Each number is 128 + 32 x the weight over its row's rms, rounded and kept within 0 to 255. Layers, rows and columns count from 0. The size above them is the row's rms in percent of the matrix's.

# layer 3 MLP gate, 4800x896, rms 0.0299, rows 3150-3203, columns 512-639
size [ 99 106  99 100 100 104  96 101 105 107  97 101  97  98 102  99 100  98 101  96  93  99  97 101 102 110 103 101 104  99  99  96 103  99 104 103  99  98 100 100 102  95  97  99  96 100 102 104  98 105 104 101  99  98]
[[164  88  74 165 141  89 120 143 127  60 152 117 141 113 145  94  79 127 145 119 149 167 110 134 131  99 125 125 154 125 126 131 122 136 180 138  69 131 126  98 152 164 190 113 131  80 101 111 119 136 142 169 183 110 182 170 120 108 154  88  41 123 165 196  73  95 102  88 168 133 139 134 172 154 160 115  68 123 137 103 169 191 147 160 164 136  93 103 117 169 123 113 184  90 148 166 183 130 164 120  83 123 116 177 156 118 168 115 109  80 126 153 114 119 150  97 100 132  81 145 109 142  74 105 210 136 127 111]
 [121 116 169 140 128 133 153 158  92 155  99 115 136  94 153 136  77 133 154 134 153  60 184  44 145 121 172 146  79  85 139 156 149  82 146 153  66  27 141 113 152 116 143 118 166 100 202 155 119 166 117 144  76 103 122 149 131 124 169 111 142 110 135 163 134 201 156  98 149  64  96 140 133 150  32  88 110 110 120 170  59  86 201 153 147  84 132 178  77 183 134 138 167 135 153 134  77 129  80 153 145 106 194 162 124 162 150 132 123 129  91 118  93 122 156 134 119  97 138 121 163 101  45 129 137 128  65 110]
 [119 111 195 151 124 116 118 173  83 152 113 107 125 109 122 177 150 124 125 180 151 136  82 156  96  93 164  98 114 130 148 154 111  68  82 123 124 115 125  78 171 168 145  94 147 110 150  99 105 151  64 197 182 119 154 183 114  86 131 175 176 109 161 207 130  85 116 145 113  87 104  91 128  89 106 111 132 113  69 146 123 192 152  88 189  98  56  99 121 175 138 115 110 150 127 151 126  90  83 122 113 164 138 161 153 132 128 172 180  97 144  98 107 114 103 139 103 100 106  94 153 132 176  89 122 146 110 151]
 [169  81 107  86 138 151 118 134 137 154 120 215  36 145 146 150 116 144  90 140 149 150 149 117 107 113 111 118 180 161  94  73 127 152  94 149 124 122  81  77  95 152 107 146  92 126 138 130 110 104 135  93 189 199 103 138 132 107 110 136 119 113 164 145 140 116 134 120 110  71 127 163  93 151  87 124 147 140 123 122 135 155 131 158 133 133  87 144 134 148 130 142 149 140 176  42 145 106 164 150 113  71 138 156 144  98 108 140 114  77 121 115 145  72 138 102 157 145 105  99 123  69 155 118  88 158 129 163]
 [124 120  92 164 114 136 113 115  76 121 116 135 123 126 127 131 130  89  89 161 157 109  75 108 159 177 152  63 157 137 130 155 107 143  91 120 142 123 133 155  87  98 125  91 121 149 173 106 179 114 121 154 120  88 105 153 147 139  80 153 179 158 114 153  85 143 142 191 156 118 103 110 141 125 168 147 116 112 119 132 126 149 121 105 109 171 112 161  51  87 111 113 130 212 127 150 113 127 162 162 132 112 165 133 212 133 154 125 121 135 167 117 150  89 135 141 159 141 137 144 162 130 142 167 128  80 144 140]
 [168 161 131 132 123 133 135 157 127 137 119  78  95 156 149 102 123 139 105 111 103 132 153 159  77 153 170 130 110 145 174 137 125 183  48 125 109 110 186 144 137 173 153  95 104 120 140 130  50 207  68  63  36 130 126 133  77  94 138  68  61  82  97 100 127  88 117  81 111 120 136 144 107 145 134  82  90 119 134 131 153 156 168 110 126  75 133 218 112 146  85 152 110 144  93  90 120  70 135 194 113 107  49 119 196 111  81 125 125 166 140 108 120 126 161 162 189 150 135 159 131 180 122  67 176 103  78 148]
 [109  74 156  67  98 139 120 140  88 176  93 108 109 130 132 156 146 133 167  76 149 119 122 144 164 168 134 112 132 116  58 162 144 140 137 179 102 200 156 183  83 110 140 125  93  89 157  86 102 137 162 121 126 113 125 148 159 122 116 139 137 192  92 133 157 107 113 134  88  93 121 102 100 125 160 169 159  72  93 146 103  55  99  78  84 116 100 120 132  99 103 147 199 100 106 190 173 123  72 142 100 169 120  89 124 124 119  66  68 184 138 171 101 164  89 156 159 122 142 166  99 114 153 184 109 158 163 129]
 [151 150 173 135 147 151 101  70 140  74 107  88 115  83 111  87 116 110 116 144 163 133 165  73 129 133 187  83 127 134 155  84 155  81 167 138 195 113 113 142 148 172 171  44  98  88 117 159  58 113  71  70 156 134 150 117 124 167 113 142 130 131 143 175  99  96 105 140 153 117 115 125  84  93 159 153 153 135  55  94 124 178 113 173 172  82  97 174 113  95 129 146  82 136 145 105 117 119  54 133  58 125 154 117 218  96 167 126 107  86 155 126 168 125  56  95 159 166 113  90 159  98 209  96 164 196 142 101]
 [164 134 106 130 112 170 149 117 119 137 126  80 163 148 174  99 140 114 105 144 150  95 152  87 112 104 170 109 146 118 129 163 148  82 138 144 132 124 165 136 162 112 170 101 164 106 141 128 124  96 152 156  87 122 103  88 161 115 125 133 125 160 137 140 109 172 212  74 133  91 152  71 157 149 141  78 104 149 119 143 102 120 146 137  71 155  64 126  94 124 139 128 121 128 121 117 145 184  89 163 125 125 164  81 183 178 130 135 104 179 157 158 139  91  86 132 165 161  96 175 152 119 103 142 174  88 135 130]
 [122  91  67 156  90 127 110  97  76 143 169  95 112 185 132  97 234 157 135  79 171 105 135 118  86 134 134 115 125  56 116 146 105 105 139 132 169  93 104 124 126 114  93 140 201  84 172 185 114 149  96 123 121 151 133 118 104 223 157 105 117 149 100 139 110 122 112 139 190 139 153 115 158 145 169 100 120  92 127 121 115 126 107  79 145 124 124 147 204 146 131  85  43 101 150 148 133 100 173 104 118 120 116  80 106 120 140 110 141 198 161 109  99 101 133 139 148 139 148 107 148  97 120 193 171 118 164 140]
 [146 106  76  93 138 132 109  95 120  75  74 146 128  91 134  96 193 174 102 130 122  91 105 180 117 137 161  59 102 129 110 139 123 140 156 173 109 174 199 130  97 178  88  96 130 151 125 148 181 165 133 112 112  76 113 106 143  74 121 195 167 116 153 163 110 139 169 120 121  85 147  86 166 137 112 160 114 124 171 185 141 140  56 142  97  94 147  97 165 192 105  99  91 166  91 126 117 128 139 150 108 150 130  90 141 141 159 182 138 149  75 112 135 136  98 115 168 102 133  96 117 157 100 118 140 102 105 126]
 [126  76 140 139  96 127 152  79 107 119 167 161 102 170 155 141 115 162 108 118 128 173 144 123 172  84 139 187 144 110 138 198  97 174 107 137 133  99 127 128  73  79 111  78 144 180 152  69 172 190 122 130 104 109  96 112  99 161 107 172 145 107 159  97  73 164  65 168 173  96  99  73 117 141 144 132 165 129  84 136 129 135  65 109 108 114 152 118 139 158 122 145 118 119 150 155 108  89  91 152 119  95 128 179 175 113 111 155 122 151 154 171 209 119 109 160 130 102 125 124 138 164 118 177 140 110  74 208]
 [104  99 163  88 114  95 125 123 116 130 148 149 159 154 121  93  23  76  98 150 191 135 129 122 127 147 129 185 160 151 105 103 185 123 159 126 130 123 108 145 143 152 103 134 144  81 152 177  82 164 122 187 135 116 191 112 144  73 146 132 169 195  94 166  27 191 130 143 168  98 121 102 106 141  47 157 133 144 116 139  85 149 111 132 137 113 168  90  91 198 114  70 121 109 119  73  93 131 111 147  75 121 128 110 129 138  87 156 120  83 164 127 156 103  85  87 136 151 151 105 107 187 105 108 128 117  84 102]
 [157  90 171 116 105 114 127  62 177 121  80 167 147 139 137 107 148 150 119 103 138 173 139 170 149 151 195 175 178 182  85 136 119 136 117 152 173 171 140 167 119 127 120 123  62 126 115 153 116 135 180 150 173  83  91 107 193  96 128 168 126 108 107 130 124  96 103 158 158 167 171  95  66 108 188 119  57 139 198 143 102  94  76 153  82 149  93 164 174 173 200 105  90 120 139  86 124 215 107 112 127 112 105 124 132 115 129 160 105 122 118  87  64 156 114  91 128  60 155 125 132  91 132 131  94 133 184  85]
 [224 137 125 150 182 116 133 166 104 172 113 147 158  74 181 135  88  79 102 144 155 103 147 151 133 109 118 158 128 129 125 143  81  81 121  72  72 173 145  81 156 165  85  64 111 129 160 191  90 132 146 104 101 141 149 144 124 138 106  95 113 149 117 156 165 145  83  99 105 121  88  84 104 136 127 102 131 151 146 126  69 182 158 141 133 102 153 118  92 167 158 155 119 138  87 120 129 113  61 164 130 111 140 118 167 118 143 124 179 146 108 149 132  72 127  74 104 130 165 112  91 191 105 137 137 140 115 123]
 [106 170 104 142 124 114  96 131 101  81 112 131 107 111 179 145 128 191  82 128 134 144 104  95 145 102 197 148 171  67 137  80  58 162 178 134 128 131 174 134 144 111  84 113 120 134 100 160 140 106 131 145 153 141 149  85 159 101 115 133 168 154  87 129 101  72 107 172 121  73 161 132 160  99 128 161  81  60  82 163  95 145 131 150 104 122  89  87 107 127 141 151 163 151 148  92 136 123 130 149 100 148 175 118 137  77 141 164  77  90 125 118 144 141  98  85 190 145 125 117 125  84 164  64 189 126  60  92]
 [138 102 145 114 126 141 106 179 137 119  93 154 129 123 129  82 144 127 111 148 123 161 160 161 136 136 205 115 123 159 177 174 100 144  88 140 107 100 162  69 150 145 147  40 131 166  91 144 105 148 161 142 146 117 165 138 100 160  89 141  73 178 125 105 109  98 134 101 139 149 139 179 115 177 104 167 154 119 119 128 173 149 153 147  99 143 103 134 102  93 155 103 125 161 129 148 142 174  76 119 138 165 131  88 147 132 107 117 117 124 100 122 174  89 162 111 140  72 156 211 149 101 163 129 117 152 161 138]
 [116 109 125 131 120 117 119 136 134  87 141 106 103 134 109  51 140 141  86 113 151 100 108 190  67 138 107  60 119 120 195  60 211 120 106 131 112 178 134 132 101 131 114 126  44 154 111  95 106 131 108 101 169  80  71 133 159 113 163 172 121 111 186 110 207  85 135 164 147 186 131  67 132 156 135 153 112  72 153 130 196 151 131 109 105  98 113 128 162  79  80  98 136 140 161 157 163 182 115  80 113 127 131  62 130 130 153 150 130 112 158 113 116 168 144 186 121 142  51 114 172  98 176 125  98 163 151  86]
 [ 91 123 151 140 117 143 155 168  90 148 133  89  95 167 138 174 166 109  81 104 132 144 151 130 127 142 162  64 167  55 128 180  78 158 137 154 175  65 112 128  77 171 121 149 168 125 142 125 122  91 135 156 117  81  70 104 178 106 169 184 142 101 103 117  96 150 129 169 108 161  88  67 131 179 136 137 149 114  98 162 172 176 100 110  88 124  65 183 129 147 167 192 137 134 122 172 102 151 189 166 142  61 120 140 161 128  82 155 129 125 140 203 110 157 183 125 132 102 163 162 132  86 104 155 142 142 101 159]
 [128  82 118 149 120 106 151 121 121 151 141 138 117 121 121 138 140 131 167 139 127 127 105 138 109 127 155  76 109  84 150 167 183  65 190 140 124 148 148 109 156 141 157 122 130  83 110 121 165  98 112 156 161 161 156 103 159 170 137 139 128 127 147 178  79 152  93 122 129 163 119 118 125 182 139 145 100 184 107 130 128 155  96 182 138 178 130 157 147  67  93 148 116 151  82 149 117 178 100 141 111 109 116 134 150 155  39 113  76 167 134 140 114 143 173  98 156  64 145 144 118 127 103  86 194  46  69 137]
 [173 221 166 167 102 121 147 100 158  74 111 209  83 105 133 122 117 105 165 186 160  89 136 123 116 111 127 123 170 102  99  90 135  70 128 126 108 174 124 116 174 122  75 151 131 138 156  72 186  79 186 137 140  85 121 154 141  99 117  95 155  83 158 131 131 142  64  96 129 161 103 135 109 171 143 115 138 106 116 137 145  90  98 119 118  76 138 109 103 114 173 137  73  71 134 146 109 161 125 130 187 123 105 177 120 135 121  92 172 115  80 158 128 161  84 195 118 118 150 156 176 123 113 108 110  89 168  94]
 [ 63 143 132 136 137  84  45 132 141 123 159 128 147 118 128 148 169  90  69 120 202  92 188  71 133 163 148  69 172 173 104  96 150 140 136  95 123  44  94 133 192  76 148 107 179 122 160 145 116 108 134 118 147  88 133 126 136 160 144 152 110 124 166 176 107 162 104 146 108 112 140 131  95 123 105 131  72 103  88 106  98 170 110  95 126 205 137 179 136 116 148 181 118 101 119  75  98 138 105 121 119 121 109 159 126 127 102 117 158 136 136  57 169 179 104 144 141 204 127 168 105 131 150 141 103 108 135 200]
 [146  97  91  81 107 133 133 135 116 101 135 150  78  90 124 133  83 110 167 140 106 108 115 110  99 143 140  83 100 136 123 155 119 138 130 105 113 138 110 134 160 113 176 101 146 111 122  81 121 137  80  86  86  72  81 137 139 145 124 121  83 161 165 110 142 185  75  70 145  87 121 132  90 150  87  61 128 112 100 102 167 147  70  71 129  92  87  72  58 116 137 166 120 142 126 159 210 111 164 144 135 169 157 123 122 115 119 120 168 102 125 101  91 132 129  99 163  74 134 134 101 151 120 147 142 131 122 112]
 [132 126 142  84 122 230 154  82 144 135  47 141 126  95 127  82 117  98 126  67  77  96 135  82 109 139 130  84  84 104 157 116 130 148 141 125 130 137  95 138 113 113 158  84 137 138 138 164 152 138  78 110 131 150  85 141 127 168 137  86  83 110  71 134 186 138  82  25 174 170 122 130  76 114 106 120 149 152 159 133 111  91 127  61 102 133 125 125 113 118 125 123 100 103 136 130 103 148 129  99 141 142 115 137  83 110  91  32 115 199 161 146 187 212  74 127  99 161 166 157 136 153 127 135 116 109 112 178]
 [ 98 132 100 131 210 123 194 100 151 168 123  84 119 136 107 152 118  94 159 146 120 117 150 117 154  98 155  78 233 107 170 180 140 116  78 202  82 130 112  80  74 183 148  95 135 176  56 139 167 114 158 127  90 132  99 113 172 115 129 151  45 145  98 133  87 129 101  72 129  93  83 136  79 165  96  69 117 165  93  96 122 114 167  91 182 150  82 135 109 127 156 138 118 179 122 115 198 137 144 137 116 126 195 125 112 153 113  93  99 120  86 119 107 112 117 144 165 105  82 130 105  88 143 157 164 117 167  87]
 [124 149 114 200 197 123 155 147 118 131 125 161 149  99  72 152 120 101 114  80 177 109 146 204 139 113  50 100 131  78 147 167 114 102 142  94 116 170 172 109 167 228 105 122 139 108 128 110 125 149 125 165  90  95 168  94 192  88  96 109 151 145 145 113  85 126  97  87  95  50 100 135 150 118  74 116 166 122  98 130 128  93 145 156 107 188 109 101  88 137 151 152 144 123 102 147 161 167 117 137  59  65 167 137 143 110 142 125  86  60 140 163 152 117 123  83 106 170  92 111 167 120 143 110 175 137  71 138]
 [111 114 148 163 140 149 104 138 100  99 131 104 129 127 142 112 103 103  80 181 165  88  77  83 157 121 148 105 140 180 135 106 179  59 134 185 147 173  99  58 111 153 123 120 120  83 176  76 137 147 130 137 158  89 163 107 116 125 132 152 120  99 112  90 110 115 139 104 113 115  87 195  61 151 168 123 116 118 153 190 175  89  77  64 147 164 135  39  36 147 125 131 143 160 178 139 150 166 103 128 142 185 148 170  80 156 115 104 120 152 152 147 173 123 129 120  53 153 102 126 130 212  94 138 132 121 113 144]
 [101  82 160 144 102 224 141 166  75  94 162 119 119  84  96 133 129 192 119  43 140 157 104 128  87 170 128  85 114  94 122 148 161 123 104  74  75 111 107 122  98 193 138  96 116 119 131  95 126 139 116 109  94 140  93  68 157  86  91 139  63  89  89 118  75 162 175  91 154 142  73 135  97 110 131 127  77 154 121 199 170 141 136 197 104 135  72 117 133 107  95 106 116 124  83 109 117 166 155 107  77 148 131  84 134 137  90 109  97 158 147 124 143 162 124 143 129 221 149 167 102 149 149 198 156 102  76 120]
 [142 145 160  89 142 101 143 166  77 109 119 102 160 153 129 120 111 119 149 141 152  95 124 132 108 156 178 112 128 137  91 139  98 131 133 113 147 101 130 136 121 179 111  21 111  62 183 174  83 113  58 167 117 119 143  88 175 169  94 189  66 188  80 152 194 136  99 129 128 143 161 151 110 140  40  90 115 124 143 107 142  83 148 115 177 111 112  97 100  90  94 157 115 121 142 134 157 169 159 194  86 113 106 173 131 130 164 115 126  72 121  98  88 108 118  97 116  91 106  75  88  86  96  70  96 152 129 142]
 [160 151 112 190 105 177 104  98  48 141 155  78 141 142  76 129 167 160 144 170  91 105  43 180 131 130 148  63 108  88  79 134 114 115  94 120 151 112 118  89  97 168 120  87  84 146 167 158 136 174 163 161 204  85 161  67 191  78 132 116 125  77 158 104  86 118 157 118 112 177 153 139 136 112 131 136 130 112 189 174 145 105 143 115 117 109 199 137 114 120 141 127 104 183 162 180 137 149 121 187  99 120  73 115 126 147  90 139 203 125 123  92 144 181  79 133 150 159 125 157 134 145 105 174  68  90 120 140]
 [125 177 198 136 156  84  88 117 115 127  93 142 147 133 127 157  85 156  73 138 131 137 121 104 131  82 158 188 103 201 107  83 179 101 154 106 125 174 157 114 152 115 145  80 107 155 126 135 169  94  96 115 167 161  94 120 137 156 115 149  74  97 178 104 179 138 107  99 145 112 118 164 141  78 180 141 128 156 137 106 153 113  60 144 146 127 158  66 164 105 130 116 101  88 125  93 119 187 145 125 112 121 112 108 180 126 148 111 136 164 168  86 147  94 132 129 170 171 119 139 133 125 131 135 136 109 105  91]
 [125 107  89 153 172 109  96  77 119 147 164 170 132 116 138 176  98 108 123 120 160 126 197 192 121 175 134 147 121 134 141  91  91 178 125 134 140 192 105 130 126  93  94  79 143  77 120 128 151 107  66  87 156 105 123 110  79 137 113 162 133  96 164 113 165 164 115  37 108 156 165 169 167 107 105 115 138  78  92 145 147 107 134  80 108 120 119 158 104 141 141  89 107  79 123 130 183 125 116 103 128 115 109 129 141  99  92 161 134 183 151 127 137 157  59 203 100 121  53 128 174 150 123 139 142 147 181 111]
 [152 147 111 148 148  91 139 104 103 144 130 115  80  82 148 148 127 101 149 142 119 160 135 180 137 136 178 130 173 113  58 133 127 104 189 125  92 183  64 104 107 141 124 102 118 113 139  91 169  86 104 161 171 125 162  87 155 176 128 163  88 124  67 104 154 101 144 142 173 140 138 134 100 102 141 165 105  95 144 112 107 142 122 157 119 111  62 142  79 144 167 125 155 170  92  92  92 193 114 118 165 114 124  98 105  90  73 113  93 113 117 166 146 114  92 157  83  85 190 179 123 140 104 100 105 139 150  99]
 [122  92  75 147  84 187  88 116 141 140 173  94  92  95 112 198 143 152 128 182  98 144 172 139 124 119 152  88  97 138 199 119 156 177  92 115 170  94 154 111 144 189 135 159 122  99  62 153 143 157 114 101 107 114 177 161 117 150  85  92 120 128 194 162 171 116 147 132 156 142 118 133 147  98 120 139 115 121 127 116 164 210 107  41 116 141 158 148 118  95 175  57 122 149 171 134 138  38 115  65 142 110 128 101 181 119 171 149 128 150 140 107 141 153 143 103 120 226 121 128 137 160 109 187 182  95 109 152]
 [112  67 138 134 113 124 140 123 127 121  81  99 140 133 169 144 161 100 114 111 140 116 157 118 138  81 160 111 133 107 124  57 127  93 111  75 135 102 132  76 132 123  89  30 137 113 199  98 124 113 122 108 154 148 107 104  62 101 115 152 130 133 158 136 169 121  70 139 113 119  14 124  77 165  98 161 164 101 142 134 139 155 161 139  45 100  94 155 117 138 104 179 192 172 136 146 111 140 147 195  86 155 171 136 129 189 118 133 166 162 141 144 208 142 104 125 141 142 184 183 116 111 121  93 155  70  91  82]
 [133 123 164 125 115 143 168 126  99 176 163  53 170 168 114 141 117 132  93  91 116 125 192 117 163 159 174  94 153 189 115 109 174 133 140 105 108  89 148  63 131 228 190  68 116 132 164 132 159  80 122 113 141 166 170 179 170 127 115 136 127 119 139 110  81 155  89 175 166 193 114 172 126 165  88 106 133 141 168 149 123 152 157 145  84 138 108 143  97 103  84 170 139 108 118  65 169  67 118 143  92 148 160 135 171 107 126 132 149 129 169 151 206 191 141 125 236 150 193 208 161 117 139 146 122  44 156 126]
 [116 156 126  77 149  55 120  64 131 143  90 154 152 182 136 151 137 135 137  89 150  88 120  98 189 185 127  45 108 111 106 200  95 189 112 100 129 106  73 109 106 142  62 139 145  85 137 131 164 166 101  95 119 131 107 133  85 170 141 125 150  70 163 172  75 132 216  81 133  71 150 100 123 101 110 149 153  98 130 104 105 146 152 146  61 189 188 125  91  94 177 192 124 161 104  56 102 109  99 112 109 172 104  96  91 115 163 127 103  75 126 119 154 102 133  83 121 130 120 135  81 104 149 183 110 111 164 144]
 [126 169 131  84 158 189  96 129  67 130 137  99 176 117 154 178 112 120 145 143 116 159 126 141 140 124  97  94 134 148 195 140  77  92 102 170 154 151 120 148  86 122 113 112 139 102 143 140 113 189  98 128  73 103 126 106 173 128  93 117 168 118 184  69 138 122 163  95 140 118 151 182 108 161 129  96 131 133  95  95 192  86 131 111 125 151 145 132  77 148  99 160 145 177  80 176 105 127 112 101 107 111 181 145 121 142 158 138 146 142 117 108  76 154 146 108 129  96  69 140 101 135 110 169 146 157 120 151]
 [138 149 130 159 147 127 147 102  94 145 208 131 145 153 143 165  77 122  99 102 103 133 131 142 194 165 135 143 139 136 111  98 118 109  49 157 108 139 116 121 109 150 137  98 155 118  99 174 141 152 138 175 114  87 115 177 133 142 162 150 158 119 130 128 140  92 145 156 127 125 163 105  89 182 184  89 117 120 115 104 148 122 119  26  77 162 187 140 118 170 133 135 125 136 116 215 170 121 104 187 120  85  93 147 206 146 143 127  88 128  96 184 144 104 195 146 147 153 165 108 101 180 108 179 122 115  88 120]
 [155 120 106  84 166 141  95  84  92 123 168 125 148 157 101 147 139 159 119 139 113  90  79 170 126 108 139 132 147 125 111  76 159 116 133 129 181 164 170 114  80 107 148 116 166 149 128 160  71 122 130 115 155 105 166 123 122 128 118 154  97 124 146 128 143 142 154  82 157 162 149 158 124 105  75  81 118 150 111  92 117 123  75 147 122 135 139 122 113 158 162 109  99 105 157  85 113 114 123 136 154  88 168  88 142 110 107 114 135 171  84 122 138 119  86  44 161 152 102 229 117 144 149 141 106  89  84  92]
 [155 130 136 153 204 138  97 129 109 133 167 166 129 194 118 120 117 107 126 131 154 127 143 130 115 137 103 129 134 175 158 156 156 127 118  66 178 117 108  85 134 109 160 118  89 100  93 132 178  87 130 137 125 153  78 156  69 131 158  66 154  78 144 167  88 160 187 129 124 137 133 124 118 118 125 147 142 130 185 119 100 180  85 173 105 173  42 158 140 111 173 155 198 135  71 135  99 111  70 159  71 138 154 104 181 140 151 121  73 157 113 136 169  91 136 140 140 138 145 131 133 153 119  98 177 154  98 123]
 [111 123 127 125 136 139 153 109  85 121 132 157 106 112 161  76 111 167 142  98 116 131  90 160 125 123 163 142 115  81 147 134 151  66 162  92 125 127 149 144 141 103 133 100  97 135  77 123 152 133  93 133  67 109 132 133 153  92 174 176 115 142  98 202  76 128 136 129 122 124 147 108 134  98  73 122 130 101  59 158  70  72  92 206 127 148 133 119  91 185 120 182 119 132  77 184  81 127 157 131 117 162 124 151 144 112 130 165  85 147 112 126 151  79 160 107 132  74 107 152 122 144 108 113 154 126 103  94]
 [151  50 121 145  88 123 117 149 160  88 155 165 168 163 108 100 147 171 128  99 123 130 209 209 132 103 140  54 117 157 130 148 149 105 118 120 142 142 219 123 142 107 116 101 103 188 139 161 108  76 164 144 179 166 188 134 137 127 104 112 145  92  95  87  69 128 138 104  94  88 109 111  75 156 105 106 155  79 123 115 105 107  95  73 138 162 141  97 117 122 115 153 125 134 112 117  98 133 116 141 144 108 141 100 111 134  76 163  95 129 156 157 138 106 127  86 172 116 180 155 164 105 132 112 138  92  99 125]
 [108  99  73 133 187 152 145  93 124 124  66 129  96 159 175 154 143 149 129 137 112 133  91 124 142 162 124 152 179 157 148 166  75 132  92 163 153 132 149  96 110 105 161 169 152 149 139 105 101 137 109 114 150 158 106 129 137 108  92 160 117 157 106 158  93 150 132 148 172 137 131 154  99 107  87 136 148 173 143 112 111 135 100 139 115  97  76 126 177 156 121 129 158 137  98 117 136 122 158 102 124 161 111 142 153 131 176 111 133 145 106 128 101 110 131 116 181 150 162 123 179 147 168  79 120  75  98  67]
 [101 184 113  74 158 149 104 141  99 117  84 103 217 135 134 133 113  75 116 138  69 130 113 179 127 154  98 149 125 153 168 116 109  87 116 104 145 143 148  73 102 171 123  59 136 109 120 180 193 204 125 123 187  97 134 151 156 103 157 110 167  46  60 120 127 145 158 185 129 188 149  82 134 151 192 147  88 177 137 163 155 123 146  95  75 102 137 145 135  85  85 135 115 193 153 144 163 165 129 128 139 214 158 109 152 163 118 142 165 113 120 109 179 113 139 126 147 115 172  86 117 148 129 118 127 123 114 108]
 [114  79 153  87 168 172 132 112 148  96 111 103  76 124  96  59 106 169 161 150 126 110 181 150  96 117 129  87 107 144 180  97 156 152 112 159 140 128 153  86 136 147 126 122 159 106 119 124  71 165 116 166 180 128 126  68 100  97 166 127 134 147 138 178 117 146  82 120 143 133 139 149 144 110 187 146 114 165 141 188 101 165 138 157 104  89 128  99 173 125 126 105 142 157 169  70 164 105 114 163 116  88 221 125 108  81 122 160  87 128  68  99  86 144 177 145 123 132 170  89 144 154 140 104 170 138 120  99]
 [142 117 148 189  94  57 129 110 137 128 106 120 198 146 122 139 160 141 110 126 117  77 100 114  87  30 136 114 186 112 112  82  99 110  75  97  85  45  82  39 136 139 179 117 129 163  90 197  94 177 169 151 122 111 125 175 121 109 109 123 176 141 107 120 120 148  94 130 149  42  81 112 176 132 143 111 158 143 125  92 142 116 158 151 171 116 134  97  93 129 127 134 122 140 101  88 162 160 116 146  87 146 173 125 157 160 180 148  84 113  51  88 115 104 137 107 165 183  77 132 128 100  94 107 133 145 115 122]
 [137  95 168  90 158 154 103 174 147 174 112  99 176 113 149 159 149 145  96 167 159  95  97 170 119 165 198 115  78 126  96 157 160 177 119 131 101  96 111 165 155 105 134 155  95  98 101 128 179 163 178 125 127 175 183 149 116 124 129  88 138  43 142 153  56 120 168 147  71 110  81 138 129 214 160 125  69 132  78 156 135 200 139 108 158 156 128 184 113 146 113  73 176 148 105  45 126 162 103  88 102 156 145 163 131 147 123  89 122 126 154 105 105 141  59 138 112 115 129 161 120 105 129 103 118 133 140  65]
 [148  73 148 152 170 117 137 109 119 168 152 145 158 111 131  99 189 126 105 133 136 110  96  88  92 194 162 129  83 111 128  55 131  94 134 111 121 189 124  77 120 152 161  43  85  96 190 152 175  93 110 201 158 132 154 147 123 110 119 105 115 107  90 167 159  86 157 152 180 167 167 111 156 107 111 111 121 181 182 110 171  86  94 129 159 148  43 135 143  89 136 111 132 135 145 159 108 122 118 135 127  87 190 133 115 131  99 116 139 141 118 173 105 102 154  73 154 134 148 124 142 158 200 129 153 116 107 137]
 [ 72 116 141 164 115 185 157 123 108 137 142 127  95 169 168 132 183 235 136 152 175 113  92 138  56  56  91 125 164 140  86  91 127  84 136 157  80  82 143  87 146  87 127 116 123 129 119 131 171 118 147 175 114 143  84 107 117 155 126 180 134 162 161 152  95 121 132  72 154  82 162 108 153 129 172 163 120 129 148 191 128 118 120 111 109 170 127 155 137 130  59 142 183 187 140 135 120 140 142 197  82 149 125 118 125 113 100  97 173 161 141 120 155 102 110 114  90 108 103 108  99 167 137 163 149 119 101 167]
 [134 129 120 172 177 103 110  99  81 144 159 135 135 168  74 109 103  97 125 129 163 149 136 167  93 163  77 199  91 129 161  97 114 118 111 139 160 116  87  85 185 115 163 122 141 116  77 169 154 143 108 100  86 143 128 185 104 161  97 148 167 137 186 141  56 167 118 133 104 107 108 116 102 201 117 130 162  84 131 133 159  56 159 105 219 123 107 135 117 158  84 150 130 133 131 100 148 151  95 126 110  81 119  95 172 166 135 109 115 142  52  56 182  98 117  94 125 203 106 134 206 109  77  38 176 139  88 143]
 [126 110 109 103 128 130 182  83 154 168 141 129 165 137  87 176 106 144  92 155 134 122 142 143 126 146 127 141 113  91 113  60 119 163 159 143 101 114  96  65 210  89 120 130 144 134 153 185  80 141 150 166 129 189 176 119 146 134  80 141 103 155 150 133  81 126 146 116 142  72 132 119 128  84 125 142 114 125 142  80  68 104 147 173 154 111 158 149 115 133 149 133 123 125 126 137 160 109 110 144 137  86 135 147 144  46 118 148 178 137 143  87  94 125 130 125 214 140  90 164 160  74 113 153  97 104 167 120]
 [129 171  63 114 139  90 128 142 140 101 122 104  75  76 114  95  96 131 130 114 121 166 102 146 204 165 112 101  58  87 142  95 124 158 147  80  72 147 177  87 145 134 138 163 194 151 171 119 128 130 125 135 110 150 104 145 115 145 124 160 101 143 144 134 174  59 213 159  83 152 171 123 170 168 149 163 113 178 215  99 128 118 127 147  79 158 156 151 194 125 143 121 151  92  98  94 136  82 142 127 148 177 116 110 152 103 160 102  96 117 119 134  79 180 124 167 164 135 132 136 113 192 113 137 136 192 141 110]
 [128 150 118  74 109 117 151 100  84 148 194 161 150  44  97  98 153 130 127 130 159  99 133 185  34 218 144 150 109 121 131 136 114 156 143 140 157 145 116 133 134 103  95 113 113 121 177 114 155 168 153  92 134  95 138  95 167 148  92 141 132 126 106 112  84  35 144  80 150 189 121 116 152 104 123  96  72  84 145  91 153 109  95 118 108 100 135 127  85  79 151  86 126  91 156  87 103 168 111  96  91 125 144 102 155 124  95 151 119 141 109  55 138 126 133  92 178 147 122 153 133 125 150 179 170 119 138 138]]